Weights of a small GPT-style language model, trained from scratch on English Wikipedia.
Size: 20 layers, 3 heads of 64, MLP 768 GELU, 10.5M parameters.
Architecture: LayerNorm before each block, learned positions.
Training: 200M tokens, 3058 steps.
Each number is 128 + 32 x the weight over its row's rms, rounded and kept within 0 to 255. Layers, rows and columns count from 0. Numbers have three digits each. The size before them is the row's rms in percent of the matrix's.

# layer 6 MLP down (transposed), 768x192, rms 0.119, rows 131-237, columns 128-191
110:155132155087101080140138128102160142113098104064162140098156130136084128175174124196127095137097167144056161060067127178111129133148122103157124198112127163188108086169114129125065073176174121
117:120123067153173107112110121161125080126145112101111134116175150185104065099146120145077128162117160123103098175068103120164088146176134158144152101104126051086132100178152142109148153163115150
092:110127090145138146049104180166159127139132137155143081097111092080142058172127119104065115088137202100148121108127057125176129080177124155150109089177112234080130158143139145102183095168177102
094:168095154157118136163122157178102077131140123133085182123155113118142128176114207125113104103086140150140202078139152126151081151137155179145109133166128223164116166117121092126141142090115097
106:134137104138138136157124105157133141122132092064157149131155174114078161112115093093124127137075120101107178128125123121198209063128132123164145093116133107077069169136170167094138133148124158
095:137135047135147085139097098126098158094104123154083190130083133107139131051110178102124090185110126163142178141143143154092151132105140154074118098166099146105069111170142149197100125147134125
098:171137059126159116106147129078112106134178144097090111148069117182059084156107112139151116104116152093101116149085116149125091144105179123151116116156180160103119131142141173134167088176116121
110:158112104167122096157114120100109170089119129106161131143106100145127137156127155160131084169113156068109189129114126165166125148123078087168132107180120041093142143105140066120139204094143115
099:137091116121108168105140108192125113096179144085075122165126088173130099191123154149124081096121129110144121126146132162126140069103145151195134138099140147076121159090139120114124135087046081
098:168128096124179088109041125113109139153089138072108130066147153123148133133110107112109080124192140116116127115118195131124179133144097096097120092168119180076084142180166113182094097101129141
080:109155193117092202156151083091160183105130182107152089131133130140109131091118136116137157087174081138061136118143108087088105111135113147173127141133147049120128085132121127133144129111162148
104:120138124143149094135103116112133147162210169100046162160190120150150142080068196151126129127095153107132126148071104123141094139103080071095116093128154064145128157135143158142054162105126107
111:214186097134153139167150078103165150075120178116095101127154166136128146141128141121150106156156086093168153115096175135146112138123129053189189126075165135073130150125132140201094102187090109
090:185130137148091105104139179143132098060107138198090123126126108128088167150106127110153171080058143135140133182087110131199124144114115110144139085109124146102124106176084045115109089061090115
121:152181126131141134108051139117113116167105096085060136124129176107186168104096101151165058116061107128094144117138129213099132155100237148158119134119129139166055102104128093161071142140135143
091:137125144130132144164065108128129139126133112135172078105132116125102174129184120135105077129119140100117094195141134191160164169135108114159167068132153161077079141178125130158159123138111177
088:209080063125102087110086127107155159106113123128127111130147137191106153140110159087186125146150163161111177149056151116137143132178172150080137192083147105143087106127104169103137171118134148
134:114145171110073159118103196110139083118144116128161139112119160172111151108137083097139142160151078109170134138148103137111183126155117115095173151096118000119141187174159129072157103078137092
092:094118098166153117112162076082103091070111174162105115100114074082095078140092110093107099109198128075141113203125108056098135117156053111116128100115138160206118144178099078150137083132124094
094:150147142139138181190158129121201092113084080120065122125120134117163171149076107131175104198140124141148125159122194135133149172091078094110166159063124105177132133137093131168164120122132132
097:122163133099152137123066143112122139186117097155159111156146059065151160073080107091125127144115131041155183151126153147094125125157075118125139131089151117154104103148109134137132202115137153
106:114121174170098082179131138144078153133108083162132178115135156137159121125145144134118040128124139187102048100150116127163107148060069106104056158085138095158130164100106131087127149085174115
091:086126052108103125148110109083150130111137156141121183110102100142163127158115138122121132082072076114108153125169092130136125131127149137098058177160136198092169138118158121145103107109210095
092:166075182152147165132164181121131147117124133169092110104152127123133114101085128092137140127080138186129164085107127096176132127133103108121162147118155146099125109069096143112133179074085127
097:167142164123165131150154114115149102111157078110080105082092103169096059114110139067184116134143146084130193167153081115098126151101142144163105112101131138115142177068114150144126145141150124
100:162118130103122145125153147087145137183044138145104085086095144120185123118148155100105101125180187161091160085067117074119139087156122109112106111090210077064136218151104186116137126162120094
119:101148073123127092148171136127139179128119153135146137146106104158067158105156161173179166072089168107149161099161130086124153091161144144124104158094150109100108116078102124161145132136080160
092:093127137119182169150149129032106121122135169129145103106199173112121108105121139138151138172161158131153085151087156151134086112139116080176135119165130075096191129167097078072098115035135108
111:145119123097143096128170064128135128069099154142153121136138112164073102080140103128172146112090094082132108152106116105146099108141142122040130137114122159066099102102141149145175117124163163
086:105145115133143090075141131103121193109116101162160194096145093119104097104128154086162123182123154206132141153179132153147094159085142089090125160204117161092138134092098114176214055107145148
105:159122118119089105141150187119126107101135124155134098141142163182141198100135123125065124091097114101111075121125141191142138125187144102063161115136144196174126140123139115116138130131110133
115:138110084158136094123119156129167083110138079102116121179078188107140186019151125144143140149165164133139128173095118117152142206121114117128114097123110144073129085090082155237156172138184078
086:104132112167117153122090171172132110146121140141104126113133182127096124109111153065169099168113170193126197115132107122067105087149125144111103117140120082175150135124143104140153178144121103
105:127113119118088197142172130125161111132107117163058099125152111126148151093083107123161108187138111117174222083079132115150105185122154116166108054148109183069134115134141170144091100136129055
113:112162111144098146141160158145126131114178146092148141213219131084142160194088217125112131120118162154091045134118122118122127104089078097199124112101098155122125139102105119091157157087066070
081:118077133101059123130113127137181083115086160113153127146122123168170144099123111146110126123128142142087145140118101096031112109090155153154076085144186136118119099082123110141123081149156142
083:144132143094123144126107066137133146123153131132135114110099147169167118142167150144149200108113121171142121111151161145091092145093146161137118181133122193148184122104068109192157093130143146
072:045079122155155099102104163179131128140138119179104144165138071067124153108061103120125105115127101113058093128134068163157128136065111154098157068106143099161122133128117162116077206146088083
091:131104129128073083137126080179164140111172079159114087077127111142106119094097123064163110111116162081128138141199151097110129144129121147105078121151159098141179116068105140124084113203160118
099:141102098124098150104129169162146092089140073153107176135124083111164117114118081123129119175123148123130138175127124091120114131137121137109153077184114128118078153147158098117125161180107133
097:121132124158049161141094107103094111173053142086138129075120143154136136076119137106107141091129143109058095050092180114146078061164098122095137117145080164070149145164112096148137149150101150
085:146080109165123114152131167128064125120096144066085190143129119104058149178139085165130132201114132147118123138117120120114227110110170121123126135163085157121089100139121107176093151124165139
095:187062143125087135147116098208133115069169083124071151069145175121122133111128188147145100100132118141135103116101121135113107160159069103173152090175119150103149139162151097108146104106164126
109:114139127144180114166127095128177123143118178121077121131129100132119114121127154145099136144099143140095166117056136120079181109151131104176101132175180106125132090157142087148117168103085128
108:123083134122175134114185152128085086116116113104188118171148126075157126122096129133117162137127077142139144072156117130139133131090111090129082097099133242125134119112139076136145069097108171
091:094074163140145112136194143164064182116184131130116107112138168155098118143123161105095148144128137122123100149146070119096185169132167109082135125086130164096127187145196097163075160173167103
118:123094165144139039094097069144136134150119110092134105115148076099126127147082101115221150159149104069124109080142163118201115129122167085126130135144142174165151151171124188096111139185050091
100:120139111083125166152182113156149092172167157078091138074155142086161125134085148145152133164101164105135071090065156176086114119097053125191143116176130130155111178125090059105125124127181098
099:121101110101118197067140105142132141162163175140129142079158138126117115183095127127106084154103149111107135195136108129164089117172066173131182023146109113094110113127137117142141153145133095
116:156128120151166058112128144134132107148160139173108143156118151112123135101105136149114166096083186028098105134152124122171153108143106106145187164137156103100142084115082159160101145178139130
105:168094184175131064152051117134121102132105100032073112194114107201128159136091086142152073133176161104127096136058159138131123127120185147063074133146116085060150057124120144114132090137148104
120:131122174146169091157080142163131129134131130049123177141087084153073118126141160143114084155126182026109146138148143163153160165155163182129133065137131103180127070142116146124148160127194158
078:076124107113175114111107137092128127133152068116109100089105080154187133131133124195127129147124166154119133122142137063147152132173057165134086167119136144125131132077138097153144108107072095
082:137114141111131141098132112106123162093182083102123211083165151132130159063145180151140160088130176160098188126046170196096124141162095122119121159125095124169102123151109099137065143124115144
071:095114118081124103122077160128124164080147091104194073099116145176091149167150078146074109093154084078095164119157140121120090170153128105137114134153153198125167096115072096133114132121148149
121:096109104112117110177174148112100112117101125156130157094135109129074152159162136140179149108117129166139140134156113143140071131156125126124080175114119086118144149130144160121126071106121165
096:131079089129108121089158072175101148040118139153151124176130092136123114138134136136126139132133136073108146121094117122092126133169150161157118135103121090119153102077176138145147115132143109
090:065129079123121134124118119162139092107113153131144142161145150115135131177180130165141186146108124076115119128127125155128122106095116174099134153126131138175113107208137105147127090133140129
097:110097125104159100139044116145167145150148148083112179189143107107068108118128096140112161080116102189123074136085105128170081072078169125083105065163107165111127094153159143143130135134104109
107:110093072131097124131128124104083127125156117082159046142098145104141136127176163175114118127107124163213150085078110129140154151148132145124089142077153095097122105133126119113139145119131083
096:126104096149121103106159177120094168070072066110122171115112099102116128119147114098194170125127160028143175086111112134128117125108127153112136121133154166118116108155079132160128112119097086
128:079107160197127109182096171096141082146116138112121153095140143167149121093099082112133127101119152087071075124122167145168141113097081081164164127075071191108192101095103121109163115101095115
096:112101189141128073090118198127122172120137192139091132142115173087190110118091100123118154166127134124122120194124127133176120137057133109130163090135069176144069106132105119173155104112078121
104:153123151120181163071157054128138077182108120123139148159145138100161107115119123099121132121148118041086133061110118189168123145102074162070144094126110145119128131107123101096157128070123083
067:086113164153115104174132092128112103130152194132120125146165133095145174162105146101094074132089127092086171173120129134155154114115162162219106126055175110122147164142095135117156148105079135
110:155136141115181064123104127123143100144130043045126165151089111158127125134106111122128077142100099016092097148101162127140104135104126164163110123150191030112084086153126112096116124090151035
108:088145145080119112110143150035103157144131140166056149179196127084128167130104138124203118171113099124145134105122136075095103115127161119119117065136154177147090094131128127204099106160155058
117:090058115158155148181190112162121199141144120155144176122133109093150122205127165132146211125149117087105116093136148107190125055079097080130146120144091138158138124121127103077047105060107180
101:045177087160092121142077102157152108104134088149119091148099070179139126194163093107132191115122135061115161058158137165132121094160049145156107124071081136121124103193083135141135091194099152
086:133172109143164117155123150130143125181147126114105151152120019127134115174089142108121099126164094093108143136119115087135162145075156133114168159128082141096085077114135110192098099140170129
087:132099145140140117165124167150133126111147199212118207108141070164102095189136088112136152103112143107142101059122121165089176061139171170146190139133131190153112127153105107177194163139117141
082:085127115141106092118068109159118151172125122143092127185152072114098051110109077078121124132137127119108110143110114136114090064167078142152125148130123225143166125191088092182154095069111112
077:091123163159109116157148147117134061135112070110106097139103093091133124132122111083105118127129114064099170187070099125179166123097145152178098121113141084137143169142074133109115127087134146
105:140175141174149144130122149157154161151108132072076142131117129150145167111142150119105103160100064083111089164107143133093147162109115113147079137108088162076158135127129081184152078110139116
090:054143124083123137138130164232172142106130111144136136148108143177142185209132135124135136092161137052135123141131134100132157112204096164121105079134087190147140109140181121137180114093152157
126:141127159142144076092139118069161083115111143149143161188107063117131097133137138148150071118128178057094159140146120103167077111099090111162145139079129064112154138119089125141150095114112143
078:155156124096108155135121071121116123186122105112150179152126113107147146152179100113137108128108100110156110129157129132115138110104055174148132083136119127127118181110103083105136121172106141
113:136132132101136156172120107116158138144138148148153146097161056124130101174106131105094141108105078104150145116101175110131142134129122111134083144091119133116137094154116134163129106025129143
099:103135173129114065124160104076129113091123138109115063092146174075130136080066137110121110133174076139123131100104118164063085171171120133185076122106182101136111125124088136139077114132091097
108:136175117149141176145137088120107092147132121168095149168140102154143150103074204087184134185095150096095129096129127173130086138141111089103060126085118173156179108095098130189104114127138113
121:122167108143120069144135128100053147095121255133174142141140128136145128084117111162103180224120089151125125149147093110143124162175125134080115133162122160143099088161145080105115162123133141
100:119061141123066140098127134114138132134140107159179139091118106160071130184148156167184123149140164120094148155109123191120093081137180147069168143156070177128098191137128151120136110069138117
139:149135179118131155119128114133075094124139122140090148140120143145154097096130116128121087100135138128122149150091139131113105144128101216131116122143110126114189111158131126105086137080101066
079:108119158132117161174067164088120145113169137112067102170187155168137146174125124067086079168155131102090074187108078110151135145145113105176119075106133129192129106162085129108157177085110068
102:123152178126089124129158125135148160123158099106164120127137180133161109118131106106100098153101123125143101141148145077137182138130125138148067168067196145129109096157101113124076172159072140
115:168103063184115118132147147139115172162128098164055117150161156163172095124127121138068092134149157145130198115131119163105137161124118127191142112094143155089143096091072185189094153144113109
098:122120090078114094117141166019151094159132129130129233128119117122113098101122147136121120065068077112148116114134095110189115109116137102090124106057169154123147116140117078097156124119096085
089:104179122097134138112149121093146099132050175082078127139097133164138155044082135165157199113161077138120109090062177102154107124128111139086112105127147090107145072149085101131154104113141099
106:081094102147188134144133126164117125151082149147133107081163146115110104193124117122120176123106141075115146079134148162144064104154093078150124100135124137096133144097094161089188054114171162
111:128127165155189118123149106187187018140130154132154161129086189099123172096095078148125046157136144112180124145107110110130108107096109139127091107129140127129103163192070089132126164153157134
100:164137099126123158098119121093103119112089153046077145078109076136125087131082103091096082127146097146134112115100138200071167067133048107173144080127137067182099176135059167094112157093070116
109:154115135129113104128130111124116129167121124056196190067127135117172171115129065135114163064130116123140132099129098102155147158089115133125111110149125139123169129084170129080157145111134135
112:199146117145146119139102134191056153144150115182107105127180119140070096171135079111150181129114029132103166127130077130145148158104118112114064087110126147158156111137117104157118095103125136
103:087076099149146133122113100144123107109148136173156138127119048125113115170151227080173113138097130097149142127143117088174116127138162136161187144144093229090193125120136105132176130107107096
086:122132111117143133130088129130125121171116143152126129170133099147138158165173131175119112163149090127127142115142160143132160179115177148086122138104086106164163070075170115126118229133135074
102:113099119158110141181134130145119167121150123076116062172159174123121205109134102147075146091146159115108163108081098126161145134132131104134138175133081156109114180151140133121101088044156115
114:132139188152095113120189164155211088091115103106120168143156174155124107144145141092095136089121125129133093187140124122131198160164115106157135083191155068109136143110105123113112100082099103
090:135107107149064162076123144174137123144135117151076089075109169063068087141117167150118178151156170139194151132127172134134190119136077129165078079144139185198091159177128126084180120108103106
101:113091120144079170160109097161135115122135105126189155118082094132143078121064154101047088044113124171152152113131111134098135098111117139121102120150164155150076108125061130116157104149165139
085:138146153085123168136099111061158103165076106098126088112129093106149155087061113125122130089197154110096127091118188165089148094158066167139140131112123117116137134154180150106170156076129117
103:100182155121072074155106085190121124127111148128178107118094144173112166101124104125090104104098141047109088149143193117096142154213156144075098136138140219116093138091080112152104117123155147
116:073137148154144182166149175114133173135101191129113148193150118126115133152178145068093121142095134063162228119074127149091156076150114133103163100080113108086095122065123135102074165077142095
098:115102122096075136112113130105114105167096111090128110111104126189100165128139120182122090152113096159151146160156144173131192149151114169163105179112138121132143149135057100180093094108138083
135:128130140167109115137137121179110137111119137128126156141121080079126101132152120122172146127147111123133150065087151164145157076076111145121120111130111112106122100108124105194094127119051074
094:134116136103136124162087106109110218116159154125135122115157083177169102112100136144060135137097163103155144143142117105113158123078107131126116125140115099121066165069150126040154092081084138
112:096143064133119111107119117090096080148084119162140175186131089122130103146166106077148105080168125147183147080125078145127123086104110090083152115079078168129180178113089096102140158126127135
098:120120114101139128154123127107143178139130099150127104131138187101103081144155117124098120146145119115105092173070157103136100119108153099128167110131146168134152083115096083056118169151189127
# layer 6 MLP up, 768x192, rms 0.171, rows 132-238, columns 128-191
106:191140153085147131169122122091054101200102090154150123152125146161141166075078123144140120108113108155116147110117136133189123164160130078143123083162188158139134127099091124105150129197105100
098:108146086095119174122165163133173117142105072141155071122142117094138183096174130161155164120114082100106157109147139161179163144100164137135098127061089089100142085101153152092146133130086127
092:151140128131150143081123163169169155160180085117088099135123161141151176085185059128124125121149061200113120128174112156114115098107135140113132134125074100135120171202130145126139112072086139
099:128144098098089067090120158167187140123096106091129099065157117139134125147127114109130167110122150135172146081166110091084097116134157153103132094131135098106121143114201146084044158098142145
087:104117166109087119147156200111068146125111133095181063118128073108075116129082158141155134038125112093089120096145140128127187152118143108117147107156140100109115166081126105085149180100137150
090:122121179106117085143113066132096161073169063139173096166109155132137172098114139126096140131151133122116085118141158120117155141141123145083157107118125117114109158112139095207148091145100167
096:138169130158123105129102106054081115178125131082148110121104153137114140097113091116061091107129087136162095137094114145132085114141104117097107123123097090149070106131138165124129153179116090
098:071141102080172121071171199117088126117137116098117142173105146140177154000167130107136069155183115130145080192086105181114138102112118115124100139087116083132129100148101171093085147094098165
104:157083119159066104145129179179171145165128120122113155154089109095097108126071177079159121059098148089109153173140108116168118146083143147119201099137170070121143128131092108120155059104116095
087:140086057102088079141149120178171100118135078132147148119173068142091075135139070153146112130113153094173074115118151152197165142151107154105129165154101169134140095140121124110127091136094158
100:054064133144097129150072138118130137155070111083060135125098165095143132140158093120150133118148103144116150158170186114139143107156153115106108075184110136125114104101173170087103181033135133
092:085141094060183158094102183160095141128107116170108114176177098103042043161130089114134065133165138194112123125144105102184109083117116178107105135155102222175149164096070130112141142117145159
102:144139157124180128113122102154121150088105070114168113150117169123170134068120086115148138139188119112133092150115156100144119137206096122095089129114080107159123140122162118132195132098148161
113:162122185111102206084187135161072086153124155138130159114135100163138119123076129143162099100193114138135107101080155050133099145166059110102081096165101068146147140132176119117127158123106102
096:110118127128136116112136142121090141123099086200128110148112185102133152170097050128061136136109097159102071140123146089127132151135080177140098183156135118116144085110156125083176118103123133
087:142109194091114155115122162101143121120123099135094095189196135117134145115099112119161107135095094112136155096145072145131135107090072150171067131144111167148152148134089067127112142163129136
115:154111166132145135114087124100143126149118137157150134087107093096150119064129150177129163106197123182126199122131065154038141201143154113123125170142123129172126068129224087165125127089105168
098:174127112123082106094096156100114196106160134125156113100108118107156086133178091126092143091086043150149139081143151168158136074128133110133152133124103090181113155049127101156120151097114101
103:119129117132124151064131138143126160104178092120139118161145150118167137067126105172122136081160133117165104131154095138089151134055132066139135086205177116143131120085078120141056127130081157
104:136081077114154153079095117111130165114154178084139088085152042127067183095142151059153144142148123133120138135119152066131123140109154125095153172137163110106106114073131092135085119162162112
104:158148159078163167104174059125113130101123125128084046153103082128117136115154144155184162144135132120140102096090113166164149189119097121221136116096144193155086142154119183142130152068135151
096:125149134081123129085091157097127162131187116149133154140161131083085165175168186130125118121098114108101189085088097103122068173123137182103105147179112106098134117072134104099114154051092190
096:106142098130154111138067067110085127119107102149160217132088142123138134127136136154090109122181095125069111209121222133141116072139150108151117097169129106135146140127134110084088104158141146
095:092125131086094092170101169121118143142147156151133144133156148124145103115161111142133145094212117145100102048103097126112131123105123145117123117152147128191126136182124145087117120116156134
089:135134119176190125094084143069173111084086119119151118130124131073084135124083080137107163115104140178159163159176113148152082127108086096157098111092122126131118104160135144094165165146142114
107:163127087148121132091145102123162093115150094101104105049128108107147116101157120078134106210140125175167097122147125183198126226052063113119152129117090158109154119166115130091161124143143149
101:065175146138091099187165212109164133169141087127153140119121157053134125126110174200126146160103063132144105095104091159123090151144102107093171166093099146156088131157155154124131141061140169
100:084067126087130077186123137077121104177132085157102125156095096100112146081074121188131125103062105161018123060145115133176147142143147090066113106139155090131158084124136078074155116098156147
087:102157119135132148162157166110132156117129116106100041110128103186157111149067080188141121062108127084108095040101173050124120097127124092174169122131074108122139153154147126090066099086101084
114:127067144157187123062121127112136122165157072127111124101124104059102144123173110211142122139129103103116106153129072099118130149142082112088072161126119131145083132137126139148121070158178121
102:048091145091098139123087186103064047134102171071076171083105108155142122122112114128079109155124102151124095094102136124153146091162153134130133141104112080142085163111177116085136126151127121
098:132137131117128177111156179135095159134077064128070115153141152132138132123138146133129151106127105142081096145024132158157126134155179113114124047203164158127160146072120141115144137190142134
083:098113057130141104108096076116077148070144090143117154182112147126128109150214120126095169031122106174066094197126152135117158055151127168110111139152248061183149083149140121133159168127151107
096:102084113112126140078104106161122114174109165149133155116108138144124120135144095101151152126150138104115138145118158161133088136022145132120140130139128135101092184098153064094090124082179153
088:070100110119139100096146115134121156141113025061140131148140150141138165129124152135155109097123121116153086176115148149137165111237132226113163138155118106149147108160147151147164134141181134
099:097168114156150150126141095116098171154107111174094111175139123148135104103167143116125143143109084161113099193106141097150206122141092097093114107117142054126076127158150140165157114148104139
090:104130097136145133113119145158167132091096110090095059113107108147125188093054062178155136089137144067160137143153106109141155125133105103182167125135125129106081128193160112178140165094141088
105:159174189122124138134147104131066130153095114091116068149155090097091041117120113161135102137219119125108154156152164070125094104162127184066084120122101139145165125162138139095118133145063141
088:107126101096123178174169104143080130151201125117147098150098076127140162133163139166108097126137086163187131070106182108088150137125124138130089156097121097163140182096125102144136119145139106
088:173104135162121121128105107082102129154118141085170141136148101103184111115057132135181148133155142163161143111110163133054093161131078126151093156122099138121083115146137108156161112093165037
087:194097131184145128158173106060178078081157159062115126178093105152152099137109084078196169103130155124039141099107079092095147151083096102137107152120094115129151166155111096121095121082122105
091:179149145093149120156114082129124159117111148185124167141156096097096113152221109092045128166170146116138156166079149103113076132128088055098143150138152077106099065116122128109146091173134143
103:158194118078046126073158134112115140133114086137129142162134149163179138137168137123116133099156136135113108195153175172130068132090099131133158092119152123151149170098128134079082117121133116
105:224141118165140069100122173129149155099116082150152072154147045179146092139132103147154160065160154120145166122170129152130118098115168168126182182169129165102173143127120073158064093131113084
110:078193164141166152087106113149085141098135144170178153094137047118190104108137089143106125104122131125095155107074102144128136157081156083157108086098141055100189152112167158139041121135152149
106:116113123113126102045148115141128110200138073149177144087155184131147143126112130161123164156128120132042143192144146105112125200134112097148130115149162072058092058127087187099111146112109141
096:192074158120160110123104170139175204078168108173112149146090115172094146111225114094087101159124096135146114184145095048097107121157144076123200103116111068104159057145144138129120129134108121
093:140153129094139103124165175111163197165135114106093148164169130124093124148126133149149149091054146096140173068115147161189136120164144132084114138154128154158083117120123116149155149121096081
101:152110105115080183122113116113169165138071128139134101152073133097166081105153128134144131165118109087140170137099150154103103130136126080107073121215096138048162182095143144106140153140120130
097:162121162098144141111192111144135134188079124090119164140118143083159164155052112120200107137145092148113128133137114130116148134150127168110052128142122097183127143157214077143124161098128152
099:152185141140159047121131105089140141133057097134155109103147068127137129127147138094133109126124116120145135087140163110103164091155127142104143173140080153113164129108091165181157129132135133
098:145126145172191118089169168126132165119089096136093126160144153125138124106103180144155168163099107079145133188093102200107121125045153121116162111126130170167161180146058191157083058143114178
083:141140154138180111141117141126122078137146120144161138192132132031169131151140096122183165158108098200073082159181099096114217176108114128118138116142211089111182138140124092147119093184052178
093:180136121125116165119147141114111158106123114141184132130142115140126140133115144136158110126197153135127127115153213130152034130165163176064120155174115109110174113125123150112137096101148184
112:128128104086127089093132128097109164132140118055186101126083146102116128181107114186106129113068122196156105094098100040158103056134109184102089137112147041179130110097189101091133129124156100
093:112135119102132133099105145150126157164162075157155133079081138119110160084126159166128172056167082145137110166142103104207126143138130125065094097095159127114091152116144144115161172164142108
103:103135143094131143037123088110177132158080103136227126109115068108171132080159085117121098118131122157127129078148117101170133111132146166109065165157094079122162218073135106148083088157102209
097:106126109094139076100110075109089131213130104167132087114144148170141121128147086087135159058140057037109109135130167183139105181194112141161164139116105154138143153182151127157106157157132099
094:190165123136152113111105126117137182145138075145092113171175163118107124061139093141160161181115110061180143122131158106137061110189160194138144114112117091124149120109147123148149133157098197
079:178086150092128126154185131110161166169162100051201156102135126099140111121138109141125095102073155135064105151114100087118147157122093136139142129147079108113185156148220147113115178080105075
113:150108194155098138127192164074099107130059133131088118095170115075103167070075134121150180146167152069126131045166136089106160166155096185136138153076209116176116143111128125123132089103131133
104:158102166081136134128101144217124125162116079117117081109129123173162167113078120129095193159135100113118168125122113143132109142195165139128116177181135133069160085071085122139116144184149161
100:127101052138117079083134184104129148094196129177120105121127170146097082108158095177092081067148124180104124098139115099073151131129130158120175115102134111088149082120137109114126123164102191
065:085169117120190180076120142119167188148086122123072090158102112122139141113127079114144128151212088117110150070092151095168127150164096133079198108138049121129156136085133162144149036109114113
108:185130140083203150117130113192169087146061134116184117071147095132037164103130113136113094119167173147165132086111144166094166148108137123101130138121130097140143152118064085104172168128146214
102:196143144108115119075141125070132140123146178093105156164116193187223118116133141154058140134163109141133114118089126118104144147162107144103121094123123074137063137095052124136122147094164127
118:127181138153094124126136142082104163135183169129137130109129172098163085125147188165108114129086117135167184137100131088164123112096097164127122105125114133109084090165125135100083189154156147
096:156159155134126114138143148063112124073132133155095094168128114125181094103084160115123174114176099140181088083202102158143126094107171119114110149159134123141222153155146125152090034138073088
098:169102066156115114113136106124134108187129165134130117115179128087201148140146164107077133076126068126164126090128088122120132092143145127103110129127034122145150086120097157190128077199104093
086:097163122138138079067097080171131162130122121102145108120097137150189108094172088141060119145155102187095093140041165117079055140130064126115115125109155166165094111068131173104076137100107141
098:142098080122162087096135080117143088117138123128125091203125175084101116144201029124158100117142124123143165160171182112163096172112175124151177136139114120065104147078131090134149081137036080
079:112158074091149103133144101147117080172134150159133140123170125045139194136158099127102091159080157172131138142146082148073150144174137104158111181103154165179176117066114130114082108157154176
098:196160134155112159092120112105089107172071100122113076118095131180142090167162101138131115134079104142203102159121122145146086102114142123124157086128093089081164142070100129111099113121154177
097:063150082150128084120126147126091082135127105118086099214133123187124124086143149117064159129146107113090113111197157153127121138115151134145132140132148093129148114168089137126077070067137145
115:150143103120152082093112084100094100148169102140091077100165144076107137058109109169150134100122148185154163146140081155146141181156087130101139105147093169154103132140069147048111190170158119
096:161135118100101106094139121129141133057095121141156149153098113129108126086135080117141108143136145111092172147157138064184130161136182163098123091097148115127174111117205189072080126090119146
109:134137112104155156101126149101115120105062067059147178196139144138124094121144103113047133149079132153169063142132145152117104122139085138117097159128143189148133097118152190135106127175061143
104:121089066117154162154130125138108181159101098130110081176113103145130136112123087168104091090119147123136122093129127171131112133144138153047164119131123233120146114162084128141200178147194185
107:121189076098084113135113145097139178099161119133117146103139071097160126101171081123132168154181139150070141101119113100119112124199111143110154097139141154095058123138100137122145104132102140
112:141120100124157087095178179125075107158161075116092125109129126117145159100119118146057143127137145140142084099091115123132122026079163098147105126106183111149161143101143104153083107069172085
084:106172097130133142130147138129086144121186106096131111073138111109131111109174074110089169109138012203123128127164207073125110114108088084096089121043103073131114151119178096119171168143113152
122:175121151163201151094123103063091069113099157052129126108173137065129086136104148138125080166076060088126122101110124138081139168123127163140163082081158143094097123126100131139109186176160081
100:115175135125060095071142191083210091135146152127136132150141128124112122118159162133084138082113128128120152063102135110110136161169145108064139139128117112182049036087134097148136114167141142
108:143179124076121113125125127159110125092107126136174114109105147121132191178144114146149129134127104078097134114142125162173164098107127092132134191103127137156116140133117138106120139181111170
097:070078111075177128116116137136147098121101150052165190157038078160107108138108109112169123114148113111112096138123117095156110068143152178102120154141162118158103120112129137154139089138116204
097:150101068133154104131143148141172120094089126108107137150144127124139181145177121105093113129111103173220127122222136159123097188153116127150178074120156124093171150118176174094116127157143122
099:165101044171108110138112188108140187136197108138173074136139125087102138126153083162102104116132108169169175173198113144089148147132142063178126096164119173128152126065087128161149114169113133
092:161164118124121196098132159150145138136142111107166110153042101154133134091189103186140099126138111160091098187085129049123159112157142130089137096143108030131142085116199148166095111130106145
101:153113158133169126137180072121073141121109116036177192147166143126102103137073133126157148069146102115128106160127159127135162082105146163105141116137102112078135087100153130140162124121093088
091:140138124136172099104134099040203110071123109138140097074110113176149079125147148141134123131120149127128129153178096150100119123094145102116098174060140127122088125092125086104125036147113163
107:091128130193144142101125155096076139111108169091131087142133124096099053085151095092117117182190160054163152137115150065115113186242124162121156154089195124079101109108160168125134069117188113
107:117203160188127086113109159112097125110092163189115150152128132101073116060136086123123168131138079138153091117090109149103104178125139120113111181117162133149148157110072127175101122141151147
106:103124114142149122112130120148115139149120111152137139163126147131141152151163103142133089144140023150113122082089138078080119145135108187143138094125143040144121120123168128118161140154120131
100:114105121100157105128105178149220128089102151156115108135083162111155068127129108077094073080039080128150119172141160151111098156107149132131173123119143137103111115149130159187114072079045188
106:173115089162103108126138126100114123120147109151139141147086091141141061076106095175133110091183157091119132161115117124143119088108159121069093083084184133093135158117135109129094094123160106
091:135109096148119124115068090110126146110127130169106137166103161094053098110106147157133127083122117151123141102087178154106103105115100122065116140075119154182125058139180120178148141153145132
093:080106131133185105096112103092160165177136181127100117147145100163159113117144149175091045135104085097054070089129153182065098155138094170129131167110120182148148137176141140121124204139119121
098:099147166171128175101086160135090141146135092127153163115089110130169112081102158153125146190138073111150086200102172105164116168169103148119144084194148132095128104057206145148134120118145081
093:168105113140169074108163086153138198112131100177218178130144088123124085162183128099137097119134110132113116175151098149147082134127173122060170162123148124098121094178116151180126165189126135
109:140125129193122177068158125045132104130139133052212134103081159185119126125138147108090098121114147125181179171070082189159083143058145126110129105151121084150149137110197085161114108141191098
099:149166098088118101105140115088074166111130078121124130113118131111141123071155164119074180054070144122123150123072114131138175109107124107077092159123163085155107090096131081105161113111179113
102:123108161121131082156155123116168140134133069168146133107112160129137108159107114098043184030069050131169109098107129122160143110123099141119086125134097105149153066142133105105165089141118126
114:139134085102106102155080138119111126118119072147166148105121128078148100135125155144111089091145140143147116129126102159107141136161164112171057124171140148136162091115139110071042092182129130
102:138120090184139127177079104123127191188085186120154097114086124152115093112110212134133119151135124134100075136104195126110086075159142168059168080079143080105121116111146137089185122106130129
091:111146135145070088116163133111129138120134154073125136131110133169160101131119147154093141143172117108146156129123136068154104097122133189165126103180122107128111137128196111211165079082136145
104:158145122146147193089095110137117128173152118087165068191102157091097114076136126168100108184086103121132157106159127095112081067138147149158117067141118164081112102151058053105110155124139100
078:100167098147175130127073115171151145145151127123130155127129087121115161136060111114109162188155150132122100083145096135106148168114132177133104125107120092134101120157172155112214125080114116